Weights of a small GPT-style language model, trained from scratch on English Wikipedia: vocabulary 2048, 149M tokens.
Each number is 200 + 30 x the weight over its row's rms, rounded and kept within 0 to 999. Layers, rows and columns count from 0. The size before them is the row's rms in percent of the matrix's.

# k: layer 4 attention key, 192x192, rms 0.0471, rows 146-166, columns 0-63
# q: layer 4 attention query, 192x192, rms 0.0469, rows 147-166, columns 0-63
# v: layer 4 attention value, 192x192, rms 0.0472, rows 128-159, columns 0-63
# o: layer 4 attention output (transposed), 192x192, rms 0.0586, rows 128-159, columns 0-63
k146,089,202,227,199,229,238,169,249,204,230,221,185,259,179,231,235,218,153,229,206,194,151,231,173,198,206,171,171,181,151,191,220,249,212,237,184,166,207,200,211,192,197,206,230,213,162,170,240,240,178,199,210,197,201,216,96,183,199,217,230,220,137,203,195,198
q147,076,228,201,202,203,216,168,211,185,221,297,227,193,186,229,207,182,178,216,217,252,153,136,235,205,213,162,173,197,198,199,204,183,242,222,165,151,173,204,208,195,146,204,178,249,228,250,202,236,183,187,204,182,241,149,237,243,150,256,203,239,230,198,236,166
k147,087,264,215,174,236,250,170,244,173,204,195,190,190,165,230,207,230,224,199,234,198,189,228,223,193,190,170,134,171,248,252,178,211,193,193,197,156,235,195,226,222,189,238,240,263,221,226,175,249,232,167,270,191,229,114,249,237,178,170,190,207,194,161,196,127
q148,079,209,185,214,195,180,298,181,202,202,214,223,174,139,228,170,171,182,137,196,259,240,157,234,220,122,180,166,133,199,166,214,164,212,173,252,202,181,171,183,205,232,235,206,215,217,229,216,215,253,212,161,165,215,194,203,212,163,211,207,195,181,164,200,230
k148,091,183,211,195,170,198,254,197,154,191,178,209,193,239,222,189,193,246,211,246,270,250,200,226,186,169,231,150,192,266,235,219,255,216,177,191,223,197,198,225,163,213,221,177,221,178,196,153,190,230,211,228,181,196,210,261,244,171,166,144,229,219,188,174,164
q149,072,175,237,192,234,150,207,221,226,111,215,207,155,149,198,215,245,217,203,166,208,190,201,190,232,244,229,185,167,229,220,226,178,192,193,136,253,165,213,247,195,232,175,206,202,185,228,200,234,161,217,160,175,211,235,193,195,225,203,149,232,229,132,221,220
k149,081,202,198,213,193,197,213,193,251,202,271,175,188,204,140,221,188,226,224,209,184,196,192,178,179,173,162,176,211,206,194,222,239,200,218,230,189,209,177,243,164,162,228,237,191,170,189,177,262,195,171,166,175,192,173,188,215,187,273,230,168,161,185,187,225
q150,069,217,206,207,198,225,210,176,197,123,185,229,208,204,175,269,161,155,210,246,221,224,226,158,205,144,192,214,241,183,226,241,158,224,186,181,251,208,218,208,208,163,190,192,207,176,189,113,215,154,133,229,215,179,184,201,151,185,214,174,190,256,262,236,233
k150,081,195,194,171,230,207,219,242,252,199,228,239,170,149,150,222,222,182,219,254,231,195,250,155,227,149,202,208,190,194,232,177,171,204,223,244,200,188,202,203,243,186,204,227,148,172,158,230,197,175,186,161,173,247,202,228,172,168,233,193,147,163,213,218,204
q151,074,198,169,150,233,180,188,173,167,204,214,181,204,211,200,162,188,161,193,230,201,145,225,172,200,225,173,201,210,188,231,230,156,177,172,143,230,245,120,169,222,190,182,206,180,170,171,214,203,234,201,172,229,182,185,270,244,199,233,215,236,211,163,186,244
k151,084,220,218,178,251,170,224,168,192,237,198,174,207,191,188,228,161,152,155,169,185,196,221,218,202,224,192,170,209,244,171,184,188,188,175,158,175,197,172,224,181,229,173,178,208,201,234,208,233,115,226,182,199,203,245,161,196,157,240,267,200,188,169,157,286
q152,076,202,178,196,205,206,214,157,146,182,200,220,221,202,174,247,196,195,181,256,165,219,201,210,239,166,213,183,198,200,166,180,214,195,221,183,171,200,198,195,177,192,173,185,215,173,246,184,239,180,196,208,171,188,226,197,216,165,235,217,279,227,169,195,174
k152,094,208,245,164,157,203,220,212,249,159,209,220,168,178,237,178,199,164,188,159,170,199,168,155,211,197,165,192,220,176,195,225,117,188,180,216,200,227,187,268,166,251,203,208,166,152,286,195,212,193,171,199,250,208,191,188,226,194,191,219,218,153,187,266,213
q153,080,194,212,216,178,207,228,129,192,280,238,226,191,186,232,188,133,189,188,214,208,187,191,214,185,207,201,199,214,140,183,216,178,201,164,251,224,177,205,210,172,191,220,204,168,231,244,276,175,207,231,191,232,208,239,188,180,194,148,138,156,216,174,185,162
k153,088,185,142,205,211,217,197,196,192,229,208,207,214,194,244,234,205,255,195,222,207,244,203,228,235,214,217,183,207,151,197,195,222,203,165,166,196,180,191,237,201,231,136,161,219,245,209,212,260,221,164,188,241,192,191,243,148,235,215,252,194,230,225,194,163
q154,080,218,152,189,210,162,208,253,169,187,151,208,202,217,241,212,206,203,239,175,147,203,247,217,203,201,170,177,167,294,195,155,182,202,243,190,168,159,182,245,176,223,195,220,191,126,207,189,243,207,206,147,227,190,233,219,174,192,230,222,226,209,174,214,196
k154,084,228,235,212,187,195,219,205,196,195,189,173,181,180,198,221,240,153,183,177,191,166,174,193,204,217,160,166,202,234,232,270,180,194,209,193,210,167,187,154,181,186,210,161,241,169,204,190,197,206,182,244,234,197,189,171,251,234,219,204,225,224,214,164,244
q155,087,124,227,213,242,207,218,192,210,248,219,199,215,249,180,193,246,217,286,220,210,195,135,195,196,198,177,220,183,156,202,238,154,212,214,211,236,194,226,163,207,209,186,210,214,199,229,272,161,175,213,242,192,211,254,174,179,172,162,256,193,193,231,186,186
k155,095,121,120,243,201,206,197,207,187,211,211,246,179,197,147,216,237,227,197,249,204,224,192,202,236,221,185,239,205,172,199,174,215,224,264,194,149,161,183,198,196,184,187,199,230,229,197,264,136,230,149,207,200,179,235,211,204,184,223,178,180,190,190,217,163
q156,074,187,203,181,228,203,217,209,205,193,132,197,212,210,210,189,200,226,195,181,165,230,245,196,164,237,177,197,169,174,190,195,177,221,214,218,192,181,222,218,192,252,183,235,177,150,189,225,165,157,218,160,199,199,208,200,230,136,268,206,258,164,242,192,216
k156,083,232,214,232,222,188,234,285,274,223,156,211,208,257,200,166,226,248,176,202,209,255,225,184,226,184,198,210,153,184,194,192,180,211,220,202,194,144,178,180,180,227,193,230,218,142,177,213,175,189,226,174,120,237,226,218,198,223,191,192,219,142,162,193,240
q157,074,194,166,212,191,214,212,236,228,168,192,181,202,184,206,188,208,163,157,139,205,235,200,244,174,197,171,197,202,191,226,166,185,211,218,210,191,203,267,227,195,208,232,214,144,194,192,204,232,196,208,179,211,245,146,170,244,200,184,215,111,155,201,186,238
k157,081,243,185,240,237,182,239,214,200,251,136,230,232,217,197,213,180,204,169,187,232,220,196,256,263,193,200,188,190,180,224,188,219,205,210,197,191,222,218,193,199,207,142,125,223,249,178,171,166,197,220,193,181,175,200,256,181,225,163,252,179,243,211,141,258
q158,073,119,204,153,186,204,208,172,191,208,203,213,183,207,219,272,175,197,232,218,240,181,172,177,258,171,211,221,216,200,191,262,163,157,177,226,178,171,205,221,203,197,213,203,239,256,220,188,187,212,140,206,146,176,201,189,192,193,246,213,187,219,261,236,183
k158,076,221,148,269,184,206,162,248,190,174,186,203,161,185,163,234,185,232,201,225,199,281,217,193,187,203,205,235,257,263,170,116,236,145,188,178,182,169,190,225,177,167,190,194,185,238,192,212,168,210,195,217,173,198,219,242,256,183,245,203,175,193,168,245,168
q159,073,203,157,181,241,165,191,175,155,253,212,198,196,231,221,179,154,202,213,185,211,215,245,189,183,226,195,205,226,174,215,195,177,187,225,216,235,214,167,216,216,196,170,183,187,189,118,211,194,199,132,215,187,246,227,162,194,226,215,241,204,182,255,190,203
k159,076,205,184,242,232,178,220,213,203,196,216,156,188,221,223,198,189,214,196,158,211,210,196,156,201,212,214,189,228,249,183,196,184,178,183,169,220,156,213,214,215,238,154,200,187,245,189,259,207,169,187,213,243,184,207,173,190,239,206,201,190,226,213,242,201
v128,089,184,165,229,235,186,148,190,223,209,227,155,234,237,218,189,177,158,249,196,240,229,209,207,213,235,202,166,204,159,148,172,180,195,195,211,184,217,170,211,191,197,242,162,218,213,153,244,232,163,196,201,167,225,176,169,200,172,177,208,229,219,172,223,197
o128,080,222,209,175,191,201,252,185,219,197,239,233,195,193,165,193,202,255,167,203,181,210,191,279,164,194,214,221,171,208,204,218,216,197,211,207,254,216,192,225,149,215,166,219,234,187,192,192,223,247,195,187,240,149,206,229,155,227,213,188,128,165,251,195,197
v129,091,157,156,225,182,173,176,139,198,242,215,224,203,196,243,212,146,197,198,243,168,189,185,173,241,232,186,191,212,187,144,225,162,185,226,252,250,233,205,150,178,244,207,203,223,151,247,201,215,189,204,231,236,157,152,186,264,273,145,199,216,226,187,199,215
o129,076,235,240,206,179,180,228,237,217,178,234,237,233,219,185,220,240,157,210,211,246,253,221,213,131,157,187,157,268,208,291,181,224,197,125,227,217,190,222,237,232,184,213,234,209,223,201,145,194,220,191,213,189,243,207,192,151,215,211,213,210,200,196,211,216
v130,091,175,192,175,197,154,194,197,214,192,190,237,234,197,224,116,177,183,173,226,202,222,201,219,202,174,214,279,173,213,171,205,138,129,158,187,184,121,229,193,227,225,215,190,257,175,283,174,203,231,177,230,235,193,226,189,194,175,158,192,166,220,242,210,216
o130,072,179,157,194,218,179,205,243,232,201,185,167,188,247,167,265,215,235,223,170,176,189,255,179,195,180,203,171,226,189,239,145,264,277,202,136,160,226,188,215,179,217,204,242,164,196,189,208,201,199,242,158,172,195,213,225,170,177,286,154,234,201,177,223,167
v131,097,222,243,218,182,252,257,223,229,154,210,216,140,167,190,180,206,169,167,161,204,208,244,224,247,198,161,227,176,173,185,196,174,196,218,229,195,222,238,237,178,233,236,181,99,156,187,201,205,241,209,173,166,248,192,190,148,184,204,241,188,230,183,180,246
o131,079,250,174,236,187,217,185,212,187,193,157,191,195,223,186,227,193,225,213,182,208,226,190,177,218,191,226,225,155,219,235,212,194,242,234,199,209,215,177,208,218,193,207,179,221,204,208,175,194,126,185,187,220,137,186,207,193,189,221,211,242,157,193,167,245
v132,103,222,173,204,186,239,205,193,212,221,256,225,242,186,154,155,255,168,249,210,229,148,213,235,143,170,202,212,165,198,219,118,177,221,219,193,184,235,182,204,211,188,178,196,229,192,177,221,210,235,194,151,168,207,210,180,212,231,179,190,209,209,138,243,186
o132,096,182,215,146,231,128,201,230,204,236,240,183,168,196,228,189,171,174,153,176,172,195,240,192,212,235,162,201,194,223,145,270,195,171,177,175,181,162,203,216,142,198,229,262,170,187,151,237,215,233,163,189,197,193,160,178,214,154,202,184,195,167,203,202,230
v133,087,221,246,258,202,155,193,249,242,213,235,191,187,153,211,192,198,212,234,192,166,190,156,213,159,179,146,214,189,250,200,227,219,206,132,200,257,204,213,268,230,185,205,208,207,206,241,220,232,161,230,232,205,214,249,179,208,182,171,234,223,174,195,212,215
o133,082,173,222,187,215,227,238,212,202,193,193,155,227,209,196,181,192,233,231,176,191,208,235,190,190,221,231,163,178,263,188,162,200,232,235,217,155,173,254,209,236,197,252,196,205,204,186,176,223,173,207,158,147,181,167,167,195,190,176,211,172,158,237,145,231
v134,089,263,161,223,135,225,191,203,182,194,253,209,198,191,195,175,214,191,236,230,206,175,184,205,158,207,187,207,211,214,274,204,191,181,177,236,203,144,255,201,173,167,175,254,174,203,195,198,254,242,212,204,180,197,196,216,176,203,192,234,215,170,135,211,198
o134,082,136,193,177,272,191,221,243,239,235,187,203,225,173,209,166,195,251,189,196,160,214,268,196,221,164,190,158,202,253,177,166,170,258,185,159,156,195,201,209,152,239,286,180,217,182,193,219,212,168,214,210,209,187,210,134,218,188,220,206,230,218,181,172,195
v135,083,223,229,202,180,219,156,199,241,175,202,190,221,200,208,120,150,191,210,146,181,155,233,206,199,130,144,219,191,231,190,191,211,174,167,209,205,234,193,286,217,202,193,203,230,229,187,237,220,282,196,159,261,238,205,205,201,197,192,224,200,183,202,175,212
o135,075,192,132,176,212,235,216,280,185,252,195,191,147,232,158,175,224,156,170,222,208,235,187,179,134,218,231,190,162,254,181,222,202,226,294,190,154,214,182,181,249,182,168,198,178,204,180,231,170,173,153,172,155,146,205,184,231,183,157,211,171,174,185,175,224
v136,080,202,221,184,172,217,193,226,161,174,183,173,194,210,203,207,182,175,198,143,155,214,182,189,233,183,193,148,145,192,223,181,197,190,195,182,220,131,185,226,187,229,182,200,245,186,143,231,218,223,168,165,165,197,233,151,225,189,196,224,184,243,139,202,158
o136,076,204,243,188,227,174,211,211,222,180,239,190,201,219,184,174,195,223,194,216,227,216,202,193,200,233,181,197,207,258,267,177,145,200,178,202,144,232,239,195,196,214,225,182,161,186,165,190,203,148,224,180,196,202,209,254,213,208,199,196,240,165,229,227,196
v137,092,198,169,199,231,200,165,199,178,215,193,231,182,221,160,179,208,232,234,232,207,169,198,168,153,194,173,208,157,216,207,203,164,212,179,254,239,237,228,235,180,192,141,188,261,174,133,182,201,197,168,264,159,197,171,185,171,231,172,261,236,248,185,286,237
o137,081,225,233,107,214,233,215,220,207,212,238,187,192,191,201,158,174,167,199,136,219,201,222,248,175,225,196,217,251,256,199,187,215,160,176,196,176,169,231,237,193,199,254,225,202,178,234,205,218,203,206,132,216,216,180,175,256,180,232,177,170,186,211,165,162
v138,093,164,207,209,159,199,184,155,192,178,218,186,173,164,154,235,168,194,210,283,227,173,203,179,157,166,153,196,173,207,203,250,257,279,181,141,209,204,258,180,213,209,158,180,261,178,187,144,170,177,191,218,190,218,140,214,190,193,220,214,217,232,176,218,156
o138,078,169,192,161,239,191,170,171,181,224,235,228,183,170,191,171,228,247,179,164,204,224,228,236,232,206,253,197,220,187,215,158,193,159,211,246,211,213,191,267,179,175,186,188,170,215,219,244,238,212,221,202,255,189,150,163,247,198,141,208,145,130,200,199,160
v139,089,191,168,233,206,196,203,222,141,208,162,182,202,238,266,188,200,159,188,215,125,164,219,149,118,175,176,146,225,230,216,273,189,199,178,220,208,167,196,250,161,244,180,219,183,200,150,227,164,158,189,236,259,185,198,185,236,194,163,229,188,204,229,213,191
o139,068,207,233,199,134,267,220,214,226,223,213,187,198,159,143,164,230,275,258,182,227,203,173,226,239,207,237,197,147,192,204,145,238,217,232,177,171,203,238,144,218,216,198,153,215,203,250,188,231,210,224,185,151,219,193,192,182,242,199,164,244,170,200,193,229
v140,080,233,199,168,174,192,172,225,223,224,196,209,154,233,212,223,257,237,177,228,234,235,193,229,142,136,154,132,173,190,185,145,179,227,212,204,183,152,166,182,146,148,176,236,201,206,185,202,235,186,231,202,127,248,188,207,244,246,224,229,161,247,144,224,161
o140,074,218,163,221,178,215,187,258,212,157,216,227,191,161,169,235,145,150,232,165,210,170,226,190,260,219,208,236,186,172,228,202,175,211,159,212,234,214,238,164,206,210,245,182,238,140,176,173,174,212,181,181,240,195,176,191,221,147,202,167,244,152,190,191,218
v141,087,166,196,177,216,190,198,248,247,152,151,232,207,124,187,175,258,207,188,156,249,227,174,132,199,206,192,167,185,171,218,187,187,195,216,244,149,185,235,198,230,197,227,191,207,252,195,183,222,208,176,222,190,213,202,186,220,164,250,186,150,174,174,207,232
o141,075,211,229,212,179,199,217,206,133,260,233,198,201,229,173,204,158,174,180,240,152,160,247,257,238,178,227,200,197,177,159,241,286,209,213,227,238,197,167,205,213,211,218,192,169,212,212,247,146,191,189,197,214,164,176,181,161,216,187,223,199,213,192,222,202
v142,087,229,233,215,241,198,251,180,201,169,188,223,211,228,138,179,202,157,246,190,219,145,188,209,235,235,218,167,202,194,240,268,229,210,206,137,177,173,224,202,179,221,199,188,210,215,190,234,166,162,196,208,254,178,215,150,167,198,157,217,203,211,213,217,264
o142,074,182,205,234,181,225,214,174,203,220,214,203,204,188,222,169,238,235,221,227,178,287,194,188,138,171,210,159,229,243,226,133,204,161,202,252,194,199,251,226,233,221,175,193,161,190,199,175,232,208,216,265,164,206,225,226,189,211,202,173,181,200,202,236,109
v143,082,144,207,188,174,220,114,171,195,186,164,156,216,160,188,180,270,161,154,125,236,164,208,149,259,224,235,188,204,202,224,186,205,163,191,197,266,166,173,187,199,244,235,222,215,210,240,196,171,214,227,218,204,204,170,197,169,198,199,162,160,198,161,191,233
o143,075,220,200,241,187,215,253,181,209,172,194,200,184,216,216,204,145,215,227,249,163,217,209,209,181,206,187,178,243,239,238,166,151,181,243,217,161,192,225,191,204,152,187,165,195,202,130,149,262,199,188,250,134,190,240,168,247,199,218,210,235,256,235,224,152
v144,083,211,158,173,201,227,175,273,219,265,138,148,201,161,191,173,206,142,223,165,206,159,218,214,190,178,244,204,184,138,207,219,188,196,212,213,252,219,200,145,157,205,175,205,177,181,179,169,205,202,196,240,226,192,249,190,192,200,160,206,229,189,186,219,227
o144,074,190,248,199,186,192,224,151,210,144,163,179,213,190,197,206,180,228,167,223,189,209,208,186,176,211,158,191,256,256,237,171,169,196,203,158,194,210,244,234,220,224,252,164,193,232,192,159,221,170,187,198,190,225,182,199,175,241,221,231,178,237,290,203,197
v145,085,200,136,177,263,238,199,219,188,150,162,213,199,173,200,208,155,157,203,152,192,244,190,250,268,227,191,170,216,188,216,214,187,152,223,249,171,206,207,198,244,223,163,153,211,212,166,216,228,239,200,196,238,165,187,149,206,263,216,252,194,194,241,181,248
o145,074,261,189,239,137,183,185,179,215,182,177,163,262,305,199,233,201,155,164,211,213,155,197,175,153,223,189,245,227,211,177,229,233,248,220,207,222,213,201,186,229,182,162,231,177,144,195,192,209,206,180,171,182,195,216,252,140,206,230,164,186,226,193,188,197
v146,081,139,174,191,208,216,210,160,176,199,189,207,183,213,204,216,219,204,179,234,206,216,198,240,214,222,183,195,221,159,188,118,204,208,222,197,246,190,146,177,215,196,154,198,197,197,203,162,219,205,232,201,235,211,179,244,204,202,217,143,255,247,241,176,236
o146,075,247,252,223,191,128,178,191,244,161,210,203,187,214,220,205,178,181,231,245,210,190,189,206,188,206,164,192,245,169,251,229,135,212,167,222,253,232,177,218,211,198,202,235,171,221,199,192,160,224,217,235,183,213,179,199,178,228,210,230,150,216,161,208,226
v147,088,200,196,207,199,218,183,164,207,279,216,153,254,150,189,198,165,211,213,221,188,204,211,151,207,228,135,217,151,223,215,203,151,197,194,190,196,189,136,216,202,137,158,148,258,220,211,116,205,179,213,188,232,237,182,241,177,199,196,190,203,191,206,197,192
o147,080,195,180,151,195,239,203,266,170,203,177,205,142,271,226,148,190,118,234,211,217,204,191,242,189,218,213,193,244,222,168,184,160,219,237,165,198,203,251,223,206,251,195,216,114,163,201,191,246,219,195,179,157,201,210,186,244,207,159,173,221,184,225,201,200
v148,079,183,185,231,148,169,241,182,180,217,169,162,185,161,172,144,129,178,210,156,185,212,202,183,229,102,170,163,193,155,197,220,220,199,230,217,222,231,197,184,231,206,224,185,162,237,165,166,240,240,227,198,207,198,220,159,201,222,195,200,198,214,185,207,161
o148,066,205,220,216,218,193,176,190,237,183,233,191,202,238,248,245,231,233,217,272,203,211,198,242,182,270,192,198,200,224,250,208,222,213,234,193,219,202,194,207,194,208,205,211,215,248,237,226,158,192,169,233,227,181,189,192,205,187,231,239,173,178,172,177,206
v149,082,202,217,233,190,247,162,216,219,208,224,175,241,160,177,257,238,163,187,228,203,159,200,193,208,252,212,206,205,177,165,232,234,219,186,207,154,235,174,155,231,207,161,249,251,213,159,203,255,215,204,189,192,248,177,239,170,219,165,204,210,143,206,217,196
o149,070,179,153,190,233,204,218,215,167,216,186,207,212,234,183,185,224,199,202,214,163,232,228,228,174,133,209,193,227,206,222,140,226,174,193,157,264,143,240,225,213,210,239,146,196,127,270,222,127,252,205,267,222,173,181,180,262,196,239,234,186,206,194,189,208
v150,086,200,214,178,230,204,247,198,173,187,196,185,228,234,209,181,148,216,183,185,232,191,202,227,219,200,224,172,236,228,209,234,190,213,198,187,213,237,224,167,284,210,159,186,198,193,198,203,185,168,227,217,231,211,228,229,188,205,261,267,133,246,260,202,168
o150,074,208,240,227,216,203,214,129,227,223,157,195,158,222,230,200,250,203,238,186,230,185,193,163,165,229,185,191,273,162,172,247,213,210,184,186,203,216,153,190,119,210,183,172,214,219,246,192,197,177,155,184,119,256,144,208,184,202,191,185,222,245,186,183,167
v151,088,236,221,188,156,209,173,198,211,231,206,230,218,244,193,234,147,188,189,204,197,202,239,201,175,247,142,224,159,212,157,153,180,207,222,233,181,193,235,220,160,174,197,211,207,190,214,196,205,188,190,215,153,251,162,151,174,206,122,240,167,226,198,247,222
o151,076,190,194,206,218,206,261,271,195,169,195,185,233,190,151,163,229,181,200,128,156,245,224,216,140,181,185,182,200,180,243,196,155,195,136,185,224,182,265,230,215,237,182,194,178,176,190,152,224,249,211,141,186,166,213,185,246,214,255,167,200,177,209,190,188
v152,075,224,169,257,286,165,177,208,224,191,225,206,175,191,189,212,160,176,187,176,154,230,200,225,207,252,138,175,196,207,204,246,198,212,220,212,233,178,193,192,136,178,175,201,180,224,143,190,198,209,214,223,196,194,215,212,202,161,173,192,160,237,179,156,214
o152,070,194,187,237,167,237,206,226,226,226,196,230,187,204,194,219,224,248,175,183,234,230,235,210,156,121,244,235,173,174,228,156,179,238,139,197,232,179,202,186,237,175,206,215,247,182,226,166,178,212,156,212,207,148,184,207,164,201,220,245,233,165,228,218,242
v153,078,168,221,237,253,244,193,160,225,198,199,197,226,225,216,185,208,207,224,210,177,185,275,229,165,188,226,234,177,243,205,173,174,188,204,185,196,205,226,173,188,217,190,276,193,237,254,167,177,191,201,195,162,193,255,145,248,218,198,221,180,184,202,176,236
o153,070,211,187,180,202,165,228,183,135,222,243,244,218,176,209,208,194,155,208,152,207,244,162,198,227,201,214,156,258,234,194,136,226,204,173,200,198,212,153,217,222,215,255,190,136,128,216,217,209,221,262,226,211,216,154,189,159,246,209,181,230,160,225,236,185
v154,093,170,256,239,189,146,168,199,202,161,192,197,213,229,177,237,200,231,186,248,192,232,208,200,234,177,230,123,162,242,157,189,164,229,184,249,285,144,208,164,182,220,248,224,148,210,228,225,195,169,236,215,249,163,207,200,195,214,205,190,199,157,183,142,246
o154,071,240,127,192,162,231,236,195,206,196,191,184,181,237,224,200,234,183,249,195,240,227,138,226,177,218,152,195,221,204,205,257,216,167,245,174,182,283,236,210,221,179,219,172,278,187,203,164,231,182,193,223,164,252,198,179,162,250,205,205,248,260,255,211,193
v155,097,208,172,219,180,202,238,169,197,264,201,228,186,212,261,200,179,152,228,200,196,188,230,197,240,194,222,188,184,186,189,221,191,157,152,225,241,203,168,197,219,230,200,223,237,236,218,215,217,176,200,196,221,191,210,212,243,183,92,243,210,217,179,198,272
o155,081,206,191,225,215,213,203,203,213,139,202,198,219,250,173,214,221,204,214,201,200,237,165,231,185,162,180,188,214,178,257,234,190,200,226,225,163,239,212,214,186,223,182,195,191,168,161,165,176,187,194,207,164,199,249,200,102,256,242,176,191,236,246,197,181
v156,090,155,232,227,159,241,206,217,200,220,197,187,179,231,215,192,157,208,215,175,176,205,256,196,237,184,173,224,164,171,203,174,175,194,245,211,195,232,204,222,144,189,187,243,175,214,195,147,185,229,148,226,166,201,185,201,229,154,217,158,196,178,203,240,147
o156,083,213,200,173,244,144,200,229,167,167,205,251,215,177,188,209,203,202,182,148,184,131,202,181,180,211,180,189,207,185,168,134,237,174,223,140,195,155,127,183,188,204,203,223,208,195,133,202,195,221,256,139,196,217,198,189,204,183,211,179,202,188,145,187,198
v157,086,186,205,245,289,193,160,165,185,194,161,160,212,211,210,186,150,174,180,230,105,231,176,170,224,178,251,204,238,190,211,264,169,174,198,210,197,185,197,164,223,228,197,223,174,230,202,247,175,227,217,259,208,160,157,206,212,211,226,169,180,167,219,195,194
o157,074,214,217,250,156,184,257,149,223,185,233,232,194,220,252,251,232,215,228,207,268,166,189,198,181,164,233,209,202,212,174,152,302,224,242,193,220,203,152,228,227,180,205,191,204,229,258,188,226,163,164,205,199,192,210,239,192,235,182,239,250,248,175,177,229
v158,090,205,202,238,243,218,134,219,215,205,229,236,189,208,190,244,189,202,196,156,206,211,213,170,218,235,186,164,180,268,185,241,232,226,221,195,268,181,168,211,226,232,183,196,191,144,189,172,160,149,164,223,248,158,230,237,184,227,252,195,258,229,194,166,208
o158,073,205,253,168,162,211,246,163,206,162,200,178,230,259,201,116,182,259,195,199,237,209,187,202,178,201,175,186,205,172,231,195,189,236,217,266,151,221,209,217,233,184,206,171,230,234,212,207,225,225,236,208,200,211,185,143,175,214,149,163,200,130,213,221,177
v159,079,202,239,228,222,217,204,278,161,221,216,233,185,208,162,181,210,190,220,210,255,162,158,196,218,226,251,193,213,152,202,166,171,233,188,233,176,221,154,216,206,220,166,216,198,224,161,179,217,207,253,158,251,221,234,202,167,208,202,204,200,183,171,267,245
o159,067,221,220,182,163,202,199,189,255,222,128,184,218,163,198,163,229,197,198,184,195,197,227,193,170,191,181,180,206,207,236,238,196,181,215,185,201,164,195,234,168,212,247,176,176,196,179,229,172,200,185,185,106,172,175,178,173,198,156,200,173,207,223,156,163
q160,098,195,177,250,203,205,177,186,215,167,140,243,218,160,169,222,200,218,231,172,207,192,172,206,216,257,190,250,169,170,181,211,240,245,234,221,181,190,224,195,239,206,163,240,195,221,184,158,209,150,206,173,218,160,179,185,192,211,197,206,171,234,215,189,177
k160,110,195,208,236,175,224,244,194,179,178,180,201,202,234,157,144,236,179,230,193,216,151,196,206,186,151,213,214,203,205,184,207,240,236,227,203,226,133,205,241,214,186,167,211,193,243,212,185,191,158,216,133,165,166,210,220,180,226,188,193,162,166,205,226,197
q161,094,192,213,204,196,168,214,246,210,197,240,219,177,195,201,149,212,165,219,166,140,208,228,199,181,211,234,260,157,167,196,209,210,183,211,172,230,192,182,211,216,215,209,182,158,186,132,184,186,193,151,186,146,168,207,208,142,189,202,248,216,255,290,195,265
k161,098,188,232,171,179,233,199,190,159,159,267,184,191,194,181,177,207,205,252,226,244,175,191,184,229,212,170,207,183,232,231,223,210,183,226,226,134,181,218,199,146,243,184,206,233,173,213,228,213,214,137,182,152,223,241,221,250,249,209,227,226,202,179,241,200
q162,097,219,188,226,205,207,165,258,237,219,153,178,193,253,204,195,223,215,155,215,207,194,266,178,185,194,148,216,172,203,217,226,141,191,199,179,168,196,175,235,250,182,238,219,218,206,218,238,167,187,199,176,191,162,232,233,256,171,174,240,207,243,202,179,230
k162,100,218,215,227,221,195,238,195,259,161,180,215,179,160,220,212,204,241,189,232,212,179,171,206,162,172,157,197,187,228,302,204,165,184,166,198,191,195,132,208,262,232,234,215,211,223,122,209,170,212,203,216,235,187,149,238,213,181,233,237,228,259,175,252,211
q163,106,182,164,189,249,210,187,132,160,212,163,210,180,221,215,213,275,196,192,210,176,189,213,206,205,179,219,161,223,184,216,150,234,197,152,175,227,186,199,241,115,186,206,203,205,203,203,208,216,231,243,171,218,217,218,183,196,231,192,257,161,194,213,204,187
k163,115,226,176,238,186,152,143,185,187,234,182,222,184,210,161,192,226,203,141,208,256,250,215,221,242,178,215,170,156,196,216,185,199,158,180,213,153,198,200,173,184,212,190,199,194,188,212,110,170,229,181,218,201,234,198,159,216,216,196,204,199,169,206,207,187
q164,119,212,233,155,196,201,225,175,179,167,259,174,178,223,224,170,218,185,187,230,242,246,171,177,215,191,220,246,187,218,244,211,166,175,219,198,189,199,211,221,150,208,223,183,183,185,211,168,240,225,214,196,191,170,259,170,171,137,235,192,187,261,209,212,135
k164,117,199,196,191,140,249,234,189,152,191,202,183,185,181,203,185,216,196,128,247,240,164,228,209,247,198,264,202,201,209,230,224,163,173,222,241,236,186,178,244,178,187,259,224,179,167,189,177,217,154,241,243,192,229,209,205,216,211,246,171,190,211,238,246,167
q165,097,191,214,207,250,161,156,172,170,214,215,195,172,185,151,223,196,145,243,173,218,193,218,143,148,223,190,175,208,204,240,198,160,185,257,216,231,210,210,146,183,197,207,226,185,199,182,194,263,160,249,213,161,250,230,198,194,251,177,164,165,192,197,199,240
k165,095,182,230,218,256,152,228,193,201,210,186,215,119,183,211,206,244,164,190,222,138,225,199,218,217,206,180,209,177,156,232,187,215,222,200,205,244,241,226,134,206,231,220,189,215,219,214,257,208,173,233,175,186,231,163,216,224,192,218,213,174,193,196,196,199
q166,095,206,175,126,241,234,213,166,176,195,192,185,242,212,215,203,206,167,202,161,252,260,197,223,213,132,221,219,181,196,199,184,171,215,244,224,206,224,213,142,186,187,206,218,207,230,202,196,207,233,209,215,200,174,179,191,168,173,288,145,219,149,145,153,222
k166,098,189,200,210,276,256,169,168,176,188,171,228,239,197,224,168,160,178,243,174,162,214,144,181,187,166,190,154,234,254,158,171,208,178,202,192,207,261,234,235,211,209,217,134,214,242,204,211,224,254,210,228,200,234,172,188,155,125,221,176,260,220,243,194,214